Weights of a small transformer language model: 2.51M parameters, biases.
Each number is 500 + 25 x the weight over the matrix's rms, rounded and kept within 0 to 999. Layers, rows and columns count from 0. Numbers have three digits each.

# layer 2 attention query, 64x64, rms 0.165, rows 51-63, columns 0-63
486475469477566505530523501528517473482519505505539481485509468500486475479517510472468474494534434474497442528501519489551535479479492514500498546506512475468488502496479507487541509505510537
462494490461497477457495537499529439519505521520505537476528504505519502519497458479495513556483461539496510480430470451503498477481495502507530517515560440477494476579551489499475482545477493
505526540492499514476506458485530492529484484504471518533512489523498551496501487503508512492490507537501473493463537517511492495532519504497504538512512503512571514511511505509514493553499494
489494519495527498496482520524523508506495512521477484525493515502519499505511507492530508495517460498512468528516507540491460489485473527518523525507527476454517524482463536476533465448521523
527544493528489480564517521525490463467495493466472554497476534523522545514451512486538505527488521548510471488495521523480482554568456532480547489529484506507517505462476512499514488504524494
549526490513511479509470475487459519453492512473490500489506519479506528547486497504525531500467514506511494502482498543473490512507504500503499509521488496535471511550481494504466510510520484
553511472524503495537509531479513513463513470480543519479506539477506498533501510495475493525496538477501492495535498520508506518484497511487500490495472515528501509469461496519480506495518517
539508568501504568524532494489490513520481487483492500514462485574488476431530519523495489512480517509471481449505515497546486482513528557509479535492491477510544504517493503525494506521521472
483478463505438489499504562479535509543486493526516496534472493475506435480500477524502537525544517495485534482465508453452524482521493470514501470496540518480513472497550500516498499480508495
501491486497500480543491501480523524482517452529553477523487474495469518498504518485526502482532470524510488509496514519520514468517500522513537528510470517496520496446492520499501474529503516
464522505491528518515512447513512509515533509510497478515485451514462545493539515519526502441524487525485509477520481537489492499496501539526485519534489486497540504477506534502519517524495520
507510516488529518511500443466484490503495511491456504493494492553488522505514492491513532485489517531467474455513482529507512512475485511513480529495491470509526525523505474519510503503522496
495458519521501522468499472507508493539513471509498494495514511545492480460544495530472460497455470436472490496515528497528485471456524511471473484523503455524532503518475473532512522485477545